Weights of a small transformer language model.
Architecture: RMSNorm before each block, rotary positions, biases, untied embeddings.
Each number is 500 + 25 x the weight over its row's rms, rounded and kept within 0 to 999. Layers, rows and columns count from 0. Numbers have three digits each. The size before them is the row's rms in percent of the matrix's.

# layer 4 MLP up, 512x192, rms 0.0728, rows 442-511, columns 0-47
106:486563526492514467521498464537443522482477477490541572482478522492457504539463510479467454506504507460539526513510507533549489529494493511542463
100:491501496474470510486514509483493510551494503534519508530531465523500458495503505493509494460513534500471498472483463515513531525463524528483562
095:534495481516486477503482483530528532495481525467503495480489552485469486503539492531509482511479487501526494461537495482513500485464489507506481
105:488477521502522479505493483503504449470522490503494513463501481549560484531459511514507497465545488521482478467480495457505525483539473536482482
099:505495461547495512478483548489468462532466504535525490474484498515471471450527499533525470500519495523495512514538530485558496462471517470480493
094:484505527510525513504492526499467544524518477513494516486488495511509504536529485551452485474535490497473495529506463503466512537530478523506475
093:465511524517539504486505495490504520499494475500506464511507490497538529467476568513479481507479512460580489473501502482474505498508478501545465
095:522509497512507533500505526504487482499524484495490463469483488489527505491462449462488463516551439486516493495503456500470502460502524504523509
097:519489485498534536487497491516494465440503528458517479515468509469489509482528460501533495465497479521430527530483524525476507449494500535478518
104:518506505537521476501490537483478511521458444510504525524565476453556483479524483489503504488462535474516499464519485496527517495489511519486522
107:501497472470490524497528485505471489481484518513539548473516516541469497494494534485485502437475473482478493501527505480442515515488533466491493
099:503464475489512523542457454557499483514491516516513489470497484493529490503491487472472538498524486473490529494499521501492483502527464476523535
103:514483521515522503494493501517484459491500495487490472489523480481525512480514502473547543457507492491491467525503486523495556496470547562518526
094:505479463491490452456486454478504497481496493461494524497499541503488531506499517516509473482516527483521517511483518485487517498485492545471561
098:519477556540497463537489487484517506501477502464482533503498480489478512494543517524523474544460544517487507530479499516486487486545458501511514
096:515503540485489465514510487514492515542478500478458510525542484507505487453580457532516470492483498529534433493480549502479505486488506482509488
105:498488507488519525498479464563530482497464505517499491464470526447539492553503506487507477487478461551461511486469453483486495483495541524506471
095:502505522476518461458534496488486482521508513477511537475516516482521523506514514493495511528466470510526492541492511471484484475546516498514509
109:524544521492482533481507483495492422491533527468498503469456509521475486524498518498535486466489526499516513487479492508495502502533462549456533
099:475484497446520507499533523531421505461464482515514468502522508459498514525491519479471511492504462464495495518481487503530490520500495502484474
094:515544493505518476493521543522484545528489483470472493490479503476508509495485487517484516489494465502511487491487465466486550514518498458502446
092:529508521505522567498507494523500530484505518483518511508501525483478548497435485443505471499516455479502508491482485525482496488470527527505473
099:493554509513467529513508505533568492489517517442474500471497478491559496505456502499501485531504506510515493486480523506480504506520484462481467
101:521499481486493478523514487510501497467512529536473470486514520512494470506527452470531502470512492489495519510498486486500536530476518549514497
091:491544477486462508474505471491470483477468483505502514502492452560489493503477503525493489464462520494540500497469519508544488502517507482516525
098:490458496485427525507509526512521527549508483490461521511544531492480500503543545482503464490482503503512516493497467503515532514521492450497452
098:506419539531508469507513477568502489540480541550525474477480495515517547563526511507482476498493497493471525495483526459500472469463522476485501
100:485496497489525555502498515523495514511491521507500520454519449496501522496518519477550545462519491565502446479528523518485520489500493481473512
091:505489526477491532497516475478494527512504493528506495496492486458471463469479534515487447510520505499542497530478531480511484505526509526442502
101:463511483435532480538509527530481524528490495512495501499504513512519486530478461470521483477512513470482498513522528505491522547425517478512525
104:450497502531515495535504509489500477523547536521508475497511508515515532508422507513512501489524509515532502506527557463476511519517556475472446
100:470480474527485491504484511488476473473479495502528531503472501510507482529457478489500514525517486514518501462438533478477498465457455504514492
102:479494481496491520506506491477503455506499499526505524513491486461460533486501440509500472537534482514510515541474513533510515497512495468532499
098:553497476503524486520488517487505508498506496494452493532562489438492524519444471515513498521487529488495482486504521473487478510506478513495463
101:478435513501533493481550492471526541471490473552499490480479483492509555513489491466503550481494472523489472473544501481494476492450458455483544
104:490544500465523527481495520525489477499475511525524488506472474533486550489518488502562552485479517530518526509503467472506519504507503430512432
097:554545503544527512512460520530498486531536469543510524523490520532511450494534492494511482509516512519487498507560489491477523480549501528494526
092:513487478493490474521498459485473485495446487471509491464472436534509449521479475502505488533474506494467503508440506518457433506540481496559526
101:552497515482488497466498471464488470473490505435504550476479511454531441502502496472495445501501480482514491514534529512498485489522491482494483
102:491543529489482539471524521569480476472507469510498510506489461483509493483532524530513493464490508500500512501505529476493490480466458491517491
099:491509479469527536494519521494518533497514507516524489490471512494518507521483450454507500486519512476487501547518456477474520548484518457495508
103:482510499522515482558483494492528498463535487539497519494524473485525548496513516526476573468465521528507516524508492509495552505526495526469515
099:509502495474512503477512479508509500489462453505480484500528489488501549448469508472507508526508512484549510503484488530573519508494490519540514
097:470516547462527519501459467496504510493481517507501504493493485503467513550504516506517499496487528488502503531500492446497507472566522485494501
104:502470523517507472499495486518481499506543487453522538508474474497485476503485527492523510489462455526493493489485475514483464480453501524515470
102:513508512462493484461512513436500460479485545494512460481492475444538488461489468508485477489474514481514505518493511518475491507524530497519489
101:538516514499467489536493532547535479506541496506528509469449512504541484460515473500464541506497466535495505497508461511531477481492469562505498
103:474490450461547486542491543527499512556512551524549501542491481504501493484531515487511505488480513483503469496516523502467481564543527496515480
098:526546529503531518484498472539455512528509530505495540483512463490505509524533468508461488494523495488488491474441508485546484517511551531504463
096:506523479479521481495511501482533470451526502501466497520540486496510525512494566487523518465521477491528523498519490547528526493476512497476476
100:523461541472469530509513487524476493464522482520458476448509499542472543501491463518514518490459531460481514500481465507501549482517489537505468
096:473488509506489518530497492514504514516498434513534500512460508527529520478433488494510528471517501488451564515503510496515502478491484502491526
095:464486534517497495509489532502480475480457477478533439471501496474458531503515508508509503493541480491493477496506456498511507462489455516514477
097:549484526511476469522517519514523474503501527442506532493494488476502512504504515529527488454569478545502469509491532497514502524455512503483437
105:461501528510529462522457509478480493520486496548482527506518493443515471510529473467513458497515489440478509497496464511506515514478509508477497
101:523460524469506492499453577507502544488475495513480529538447501478511523526528464506522539512486509496453509494497474521505491464515506498471503
100:444470508508517508498492475459514511446524515509513488464481495483544487516511484498488457534502553462497487491485477514533527456488509527488457
099:483513504507485486428502448533537499530475492490504516525466537494513526512458503486519526495499492546462481495496553496525476488515515503485480
101:466527534495503502522477505519511544520530474558492497501491479505519525480515445493534463498480493524474497460527481532479479483528464485500503
101:506472498508516467525485549510455511503503492494525528505494506434504544489536452462502517504490474519461504514459493495534480529484549514513468
096:507497477493513532461446513515491498496479528511493539497485478552541525583497531521461519502481514476483529534490533531503545518540472484507531
098:496496513548506512493509477532480497532436515500556479484511499543504502518504480519446490516484504517533501467531486485533504526506535432513510
100:479475494513569548519502493498486480486461482504464506488468503479481493523510514506514476515477498508482518512503500484510496442515479492482498
099:496474505484471487511501499461506438489444508489536475461513546500506496515511482520460488533531488514515513506507537517491502485508525490520541
099:474557521515535469483529479534515506536544498476512484518476499483529474505495507491526526508458513487543512473468542526485482468505485458525504
100:558536545483485497524469460480516483489487529506506498507486493495475507486501500469504471481524504494520485508471497517476516493531465499474485
109:524546538511528467516539493498462505490526477502486514522475494473520545513477493541506485520498484540491519502512533468491497508505557521453482
096:514531492487531474494498511538504529461521471502521483497493508488490525479523504482543498541468484491468496479511492510506491470466458499507497
106:559491555545504493449488468497487497488494462484520513526524497454521516468471522484513495506508524513497501520469488488478451434517471503500492
100:496442486518504470432512496504538474515497523540511516474469518562480497514482467512477479483517469513490519503510472534536526469498499521539494
# layer 4 MLP down (transposed), 512x192, rms 0.0723, rows 442-511, columns 0-47
105:469511508519485518500497493527536489534499516468463493482493482495462467503415484468496532502476451516460498476524513517481488507481540527473484
103:515537535456506494467471488517564470508533539496550494507509529464463573511486543497500510466494486517481501494508473514503548510490508474503460
095:520499518494477529506492542520487509486426510518479500488521526524480466501509499536555514499467502487539518495504502497526509483490462474462498
105:530516510506525475516505535508535510513484537494503537532474514434458497511512509505444468439464490493525503510519476502526485488497513499500528
099:528550491488465522482486487500494494536511503515558502469505505492489520463504513504460467463466523525482457490545507522509497535506494518494515
095:504488477462471534479515524473479505433525471489539513503545520530446514565520511464507521497523505515485537508520481525565487465491488487522486
092:459503524456515461545545443483522495560473518523516513445470470548498454468503510457543484499494498529503490490492465515494498486460498483443516
096:517514545499488462477476512495496524516516474535469531473472511530544495468522482511523566492551486492507544485457529538513537521506504519481487
100:493485522481518475473475488524486565561503509510494475475505491505478504513512510523517479487470478473495488485521496507534479528533485483517512
103:521539484461518500511467476508519490518498490543512487465536498497504530549499549513513503515494493494516463496496518521518505501524517505508487
106:484476499537460493522514478510489502515490510491514518503505492512589504463475499530492510518481449516456467483466493468481487517443559482475482
099:505459532520472476487501507511484491501488463517483548493515533543509511448515520484563430497493534515490493514499537522497491496461497506467494
105:464484509484464522485491517472505491522480537515546517481473538478529531493499490546538490515519498553494501499496531523532445517509499508437519
096:473510478510509497516517498524486517466529491479508493497512487547475514517503527529544518536501526464540478493537533476498464487531471506507508
094:488517450482514584476517516510474495483536508514491496495498506517503481518480464512499530468512504488473488467515513500504503522494526502495503
096:524475508486536524460510477536495445530540544503525509490523527481476494495469480512475536487459494520477491500549504457489507488528505495476489
106:491510453504500498540530480465484503486487505493496469521512490513533509477529544471519500505519479487458501478495482520490494480477551522488530
096:498489493481476508507555517498510499539451559486514481503499494510498474532484527529480528513499531509509528549506495430471465482479475507502459
107:534549524493492447510506476480500518472487506553450512535486510500529487531525514521502500514505493468479526473457500459529439535522537482499501
100:513491488474462509489492503492522517488506454494481508518517497508517499504471544526521447520484486544489516476490530524527487480493497520453483
093:457466496478498488501498499509475510542493484530490499543480523487509530478459491533488507489528505522499533472501476474476476499526520470490510
096:503531488492494498498477466487467506562489508504536534508537470472528480522488440539473527494512535511519521507578535552534464494473485510531524
097:503512491506513507536488489495507544461472497475545512483469513476513498542451492470473515520537557497501508515456535510496490516455454484479571
105:480551496509516528474475521458516448506465486488473542529493512479518504505464512513437482472457478478514476554486522466522466487538524473494527
094:466470521521513513489499514484488482517495539526478484500488483482517495493551467472469498540529511506524464475509486501462517510483510480509476
100:485500529478506494504513461488469506507461466492538473498463469488459488501486504487516509537512492420496510548549532505523484476475496514525452
098:516501513487460447482510493455488544536496484451536510564499560540493486477465459496519533432558520544528518516514486535472471500494505520513489
099:490551542485498480512500499472482461500528466503481507487526513478491499505516518509497504524486532466498499524506455537516526507480454495478478
093:503483539476493495534490546497515528502503498519470500522522504507487485470480524515492525445529475502484477488468495520539508509569562536465509
102:492508535516508516498511528529484514531503548566519444512456508490502486548544500490515489469535503552506498487480472520505537471523524549493514
101:499524494497550494498499456496507461520464510520535447471498458533481485537532499505530483531464494487525504479455478520529481463489504530548489
100:484529507499501516488503544530496501466521459533452532517484561469531522497507509540462468482515496506489498464530502514533524515537503492527534
103:498537486499529515512501507505499501487465504503512479466459460454517460509503472495526489517538498491513542478483496479474469443501490486485518
097:500484505521493487498504486525487527514527445474472551527483513490524508468494504487483526473498518464510477486503443502528515526500525491501480
102:493499496476534488489530488498460514480516535503463476501481478501482495514510501476494542504527452483463489506516475456486511467458536442480499
104:519509485517518474538490508479487531523487489486488479433521475439564531525543511507516534528513493524490497513477526524508450493519522447502472
098:502504520546464514490520474501502516528512511538443491486488499492528484475489476470514523505501517485497525473544511534485462451497533506495474
094:473491462463547491507486462499451550456500453515546492488508513526468492483489486507500468495463490544492468513534502469476521531515517496466480
100:504522491528501523496503480501519495524508496477520477528473464541524511476562491527511490497476484467485494471501482481463495518504519514531513
102:479541472537488501473515560553490505498554474512476474481492551515503511497469529482484494494490530520514518523497502492507557496467494506493519
098:475514498529497517485509484526490498487477466505518505508486513503507479495473503493524474549525483536482480471490524494498475520452519538515457
102:528503486528498526481510500487496529504467463492463464521559488491544479515462502445516483471509515512490490496497472535477489498467546514469449
101:490491468462449484515525485543552482502508485493531484534519531517488507527530506461533491491498520493439498469465507503437515506478514534512483
096:489522540475494555543475515458499497508498480513528489476511491454470559459511470445523505504470537472516471507476513501526464521478530480486521
102:497498525530529468514498482479490518479491513464491458473472526504519504525521526471457499505545505503564525538477523478472514489476495481520478
101:483519489479528508489506473492494472496521509457511481513479451518499507503495498458441531531499485538522513453556533538495523505532454487457517
096:493531506441459552485497504488536484543488499515459518510503458509469526479510513494518437492485473485518472492480467477485519516524533524522494
100:504495514530484486539489509464490509474481529482487516532538488462544479477517518509477518544474471526509490495518481488499456509500465526472489
097:462511479552529503495510467542481522529549520488497460512482498497496494538511514503502532491471494474539472507513490486514462519497504521515473
095:498489501503508538482531550554469538488473504498489487495498456509488438530499482553483510542477518468521482455488488485492512527456477532496475
100:501516505457476512534557496478492446482495511514484553442544494509530519465539499518504516516505519508501528518522480500491511498498482449496496
096:448488507471501520493483492521495513499494528507495567526488475525554475509566494484534453485520497539497525529535485500534486507527486505456492
097:477531543524522469521437521523547531525524512544518494512488488501495500511522533519517534528502506458495499496487509480484506466534538503467521
103:460469486506520470510522475464495468463540480486498485501510462501487486434492485476541520512488513497500508551528502521510532509502529506491502
105:513449457482474526544521475514535453524489494490496512496487509537495528520546515490533501516490483536471530548515486530478541530510476493496468
101:484477472523515518503489491513503527493502477511496473492497498535452527514537515511466529516494456550509513492500486449461495507514461546504489
101:501492541479490474509534596488506468457496507500483510512537490494533481499513496517510470506546484523507490496502512462536471520531509496490495
098:504525513491451490491502531508484534498536466502492527513510528506455488468551458489522507485508501535466457475505469470488508513526506484477505
104:507482485524506500483505530477487489524469483480477478541493472533479490512503501549511552541500500510514528527520571544532522486482540490475503
102:515461492505519517541494545501489472514499494490472515536509518448488494549506509515512458546497506543469478515499499513473510506502499481467450
097:527496509481485485507486488521455538464490495514448483470528543488462559512452489464513468533466526532496512507469487505527497512506537459508504
098:513493498489515531463507533541514513462537513512478514476482480446453512447503463495510477451481474501505499480483492541493519538460532490482478
101:525539481459509502537484516509533505451513490469478507497447473504526505513511535490520474485505500534515497463497542506500530511498499451501516
100:516507555529452532459517551460518505519513469506452506534518522507493506495487527504499484469500470503519509490492524494489493505482450494521498
098:478512503506504502501481506478553503517488519508537486508478555476516543553477465547439505499502501516509564517500521543448492519525446476524496
095:502523470487490491491494490513497441520514476531545524522507456496508540507534471470504489516501504464503498499492498498520522510539517513491527
108:517520542518484496512500488489537415557499490459476516526485498478539557496448482496496502503527503555491495530491543537538486496451456502457505
094:504490511483471511522490494502442462510486465502460492495506536463496522469544530513480496525522510494546552521505479492512500498518478526500444
106:525502462452518553489478517520479472494498518511500545425519488507500432497491476476483484522530521531493509514488479519495494520545476472513544
101:518481505511504527464484515522517461470506458500507514468505479491474483498499523483472527500540528491465514484447467509477475519510466507488548
# layer 4 MLP gate, 512x192, rms 0.0775, rows 443-511, columns 0-47
104:472536482461517507486531525477515486514451473503505517500501516498479524507540481509486498519553468479529504499480550513516552505488505486465505
090:492459471471496527534467511506544497528492514503493504501468480526448471535540466501504477496478512512504523517496495525536506545490527491513503
104:486486534473506491504526483492500514478546486510523550465499481491531465497485491499514502538532517572502507473532526484472509522514500496460480
097:518512503466488543472515482479474522475488523487484482495527490488492485483484503521471508515489534523522483454528575527523517498513452520482543
097:474539435521496469531483475506520508503485527478479479481476479527504526500473475481478535483508477509451556494519501486508494481481502526496509
089:512499465549505515454452490515466496470509462458513512517486513519526548538546481520523488540429493489514523504497524490466499542485518501528501
097:477486510461486507512543532511496483497477517531531449487525451493515489488515494486506522491549501512540522500504514490530542487520530536519491
099:457529530494472466420536461515483499467546521476493468494448511501495515485548448529510480508531519494478523499482487471463517481497495510556520
106:479507489527470555476524511504473484536511532519509512448515498481507537509491478499499521503526522493513489575503506519533533435459508521510502
103:509509466474515491501566505507509467529468531472561488504516483492465490483514475502482506503553534520533517502505511520505528516469462518532534
098:480531496481508520507513487477522553516518530495495493485519456545470479518474548516413516531492513503537503522514473476500502492477525529492537
094:503481511543515479519498497518502546478521516525518520499523450504494529504492518504478494518498514475484532477501514496477511500451462521488534
094:507502510509509526465497524493486453479521522519470536477433495488497546505502496498505519511498542490530480534501505519494497529474455556484464
107:502522531502522460487517463475519492497486481510506494511469453561480517475489510505516484520493515482529520563497511501484541524510508513531524
096:459508554533490520521511530502485504510490491510492480529449513503516550520484497489466501478521454492512529553502501492530462519489488497493453
104:513494516471493507531513455480522515509486487558492501480514503463486469472508505503491517527495521468473527511496498517530495502443510504481542
091:514476528543522549529498505470523449532503496520498510514492459495483493498492470548484503508493541483532468488515550467512486501454443494471523
109:515540514519548468474503532486534516507531495523503452497500515516524475513518451431461541565501491564512537491524482525498503485505507496517520
102:513491541508473433534481508508464508480473498481507478490513475523523492532483507515512483503513497538497515530508503468496490538475449511542481
093:480533461530493528479498517538474498451482481498490508479487517479520490511489501513493509494505491497526506513494481455497479488492513507530436
096:524494525525507510465519468533441511482516515513553508533496504515515520462510474498502562492456540503482507487487492504482514474497499479471488
097:516490467527525504488507511528511457485498521497492425490478470497508502492503498536501499529486504476530506529518502473482551482542519456510492
102:500457519469551495504461502476432518484463492519446479504493477530494494510537448518504533528499533448487537509492446535544485490469500491517507
096:517515490503527492494507452528526503525512517472512513544494492514510543487521529491532524524504512489523522531515492488485507433486463450521473
102:496467483449524511468505503475531504490493481492525475484429496497458478497481518536505511542490495508513494478518572494495472485464491476514529
098:488492558482538500454472493464500502497506458516491510496471494499535507535537519476480525483495506490475556495457498513492506505533462460509541
098:477510466510470535511495478471515521521494538519488524493499507494510488493535464522487521515541455470469482469466519504552525560515492540458516
095:509494478521515489491553473470493489489454483469510497477547462525561514497486488475499527478532518542507491530535511517448482514515520520494478
108:510484505460470519495498543493526453481511507556516490511476497492513464508570458497504519469529496519519481493493471464491511521521488517530475
099:474475517480503523476513472461485495537495511529537463508528486508475510545509516517530474545525514477516485513503472503526542499494514494509477
102:507544534472511500509499488463513487530532550546493549541490500526551505485516476474421490526518515507467472501515492499519508500514523483494472
096:494423489513528504549554501538546529467514489492489491527517475488515454517486504499509504507494558475494509478522505500549502507487513506499553
091:460503492513534541490472506472504532516491565543510510491523477478480496522502494500516517499489502512480532467483501493497505446514515504534492
101:500535511481533491478503489458501519464495466472488462532490520477535514525447492492447481500501490493526487583508484521513516458521482542490486
109:504511522493517464499493462514512426523508474501489470458524490538542530492472469492452508528479538521520486498520492487513542488532473472493503
097:512495500510457506468494474496508468523458497478471491465508486502482458518506471505508521528468527481520538517477496509513468534548440535486487
101:513527496479490504467518539488512486527487510486442501514502452477488493495471499490454504501480514506511522517452511506531460508488528468528519
105:515487492453513492504482490504471483483522476508541486474511514497546481537472486465478523503511509486499516513497542521513508500492506530515497
105:484496521502516504514498509439520502490482483501495473515511503468492514495551547468443495530536486464479528564471528461581507506516534545505542
096:500516458455519488455528525468529490518544509495516484523505478483480449472505515463513503567466479499521510530532491489485481487530527488489534
106:503505457512495492503493488513514537507474547511454495508485501516495534509557456557485524476490454507482575556465484478498516526500510507495468
102:497509484499518548511437467527531477478476505500495571460464503511525511511470533502475504492471536468510493490528519491493507513475498521534492
094:514471495508522517472503515538526499509538513495507482540479494521474493526502517530497502480514497490494503499513517495470485493503480484497495
108:519469517542457483497495528514543457480520528511484513500519526470476513497502498531457504527506518533472497511459473480495512507456468494490483
102:533528489544493479477519479508488458549480545500530450505521519478504493516507477520521497525448480475566486495508483491525540485478504499519538
102:502484510477496511525504538516524496471495533516514521499491496493497490522522472514466537473527501517497481488517475489489490502492515517496522
100:525555481438493446516491502496491481523503546522516477490476446494490492480514463458442448465513528528477505510492550530513509529456506507470498
103:521538493463501497514509522571512505540506493469475519474475496508556511515492476482426492476498519498464505548478502456525539471471465507521504
092:522503483505486493527479454510480476512478486509500477496459517528523493476492502459532523502559515504501497509523524517476453470517500497490501
097:491536438516493523541517518466499577468468515473499497481540490507500482448502500510518508472499537498502466498474486521513512526465478487514510
095:489473493524519508531478442485460488476467444461494506486454466492480504511511496504454494523483541501516488537525483486518492524463471480473465
098:507526501528547501530488488530546478518534489521494518539517529544513482525510502510468475483474521507515534503502510462495504522468516524503506
102:512474516539484514499430505454484528472465517506510523511501482452495496538512486504473537485505476509472492537475476451531476512518471495559522
101:505519498476484513448491539451560467457481478524441524522504455486477486485486501513490480493533523499489453489530489513527477500496497486509486
101:446478463464484543523528532483506507520534527530534508442492495467522477514509517501446532516503542484517519484483534514495442514482523479503470
101:540503498502523481529513487487511512495544528485511525497508495466511537461522477510497494510523455486481487558532490480473528482522475487478532
093:487541479465516535483500467522497511545518533485476482495490461538464486488525542493481481521481496494522535544472453503524480507488505520534464
100:496465511505488474506456546520517526505472485501475498478480493515506529497549524517502506524492557513545535524518507508494505464510511517532479
101:510526509507473512459514495518506517508494454521490518509466481494531469514458459475458542482486461525500541520543522479506471474530523472524522
097:485510513496493509543506530493540499480459499449507512511483470539467515538496477539518509523498476478528513486491493514513485520483499534482473
098:491481537470491504530489491491513508484488429527475498501509549454541499529453477492491493475487469509497506538522517492471541475504489512475468
101:535520549474579506498483461467490465469479497477505471470488489487514524481526528438460481505502554421522513568469520513538520525473517508502513
098:545474534486519484518507543520471489488519555519483505510496498489496489477461445509471522471479502521529498487541487510499490518539463485500551
092:499495536491462519481514494507509454495490500496461510486535511531556495532516524513495501492504507551542491555489519497512491445518483517507478
094:471505520555545494484486496511517542448506524510448446531474525506499449504506512508458533490508481502516493505497481542496495506493457476504501
109:472517507463505508475520470518507496537472491486498487502481520512492507536520490548485539520461507465499518557474505467483493489534511520508535
093:523500475459513498537524511510497495527514520520511531504486515513510543485471468517477502481514473449510505523533477493540492560488526503462482
103:491512495496512557510503492527443492484466493511500524501470460500495523522473484460499484485484519489521495481508532507515508452494498524529495
106:525483488531487463509467478487493474511459475472513508501521501507526485538513470474499468543523532495552498528537546512487519464515484494550503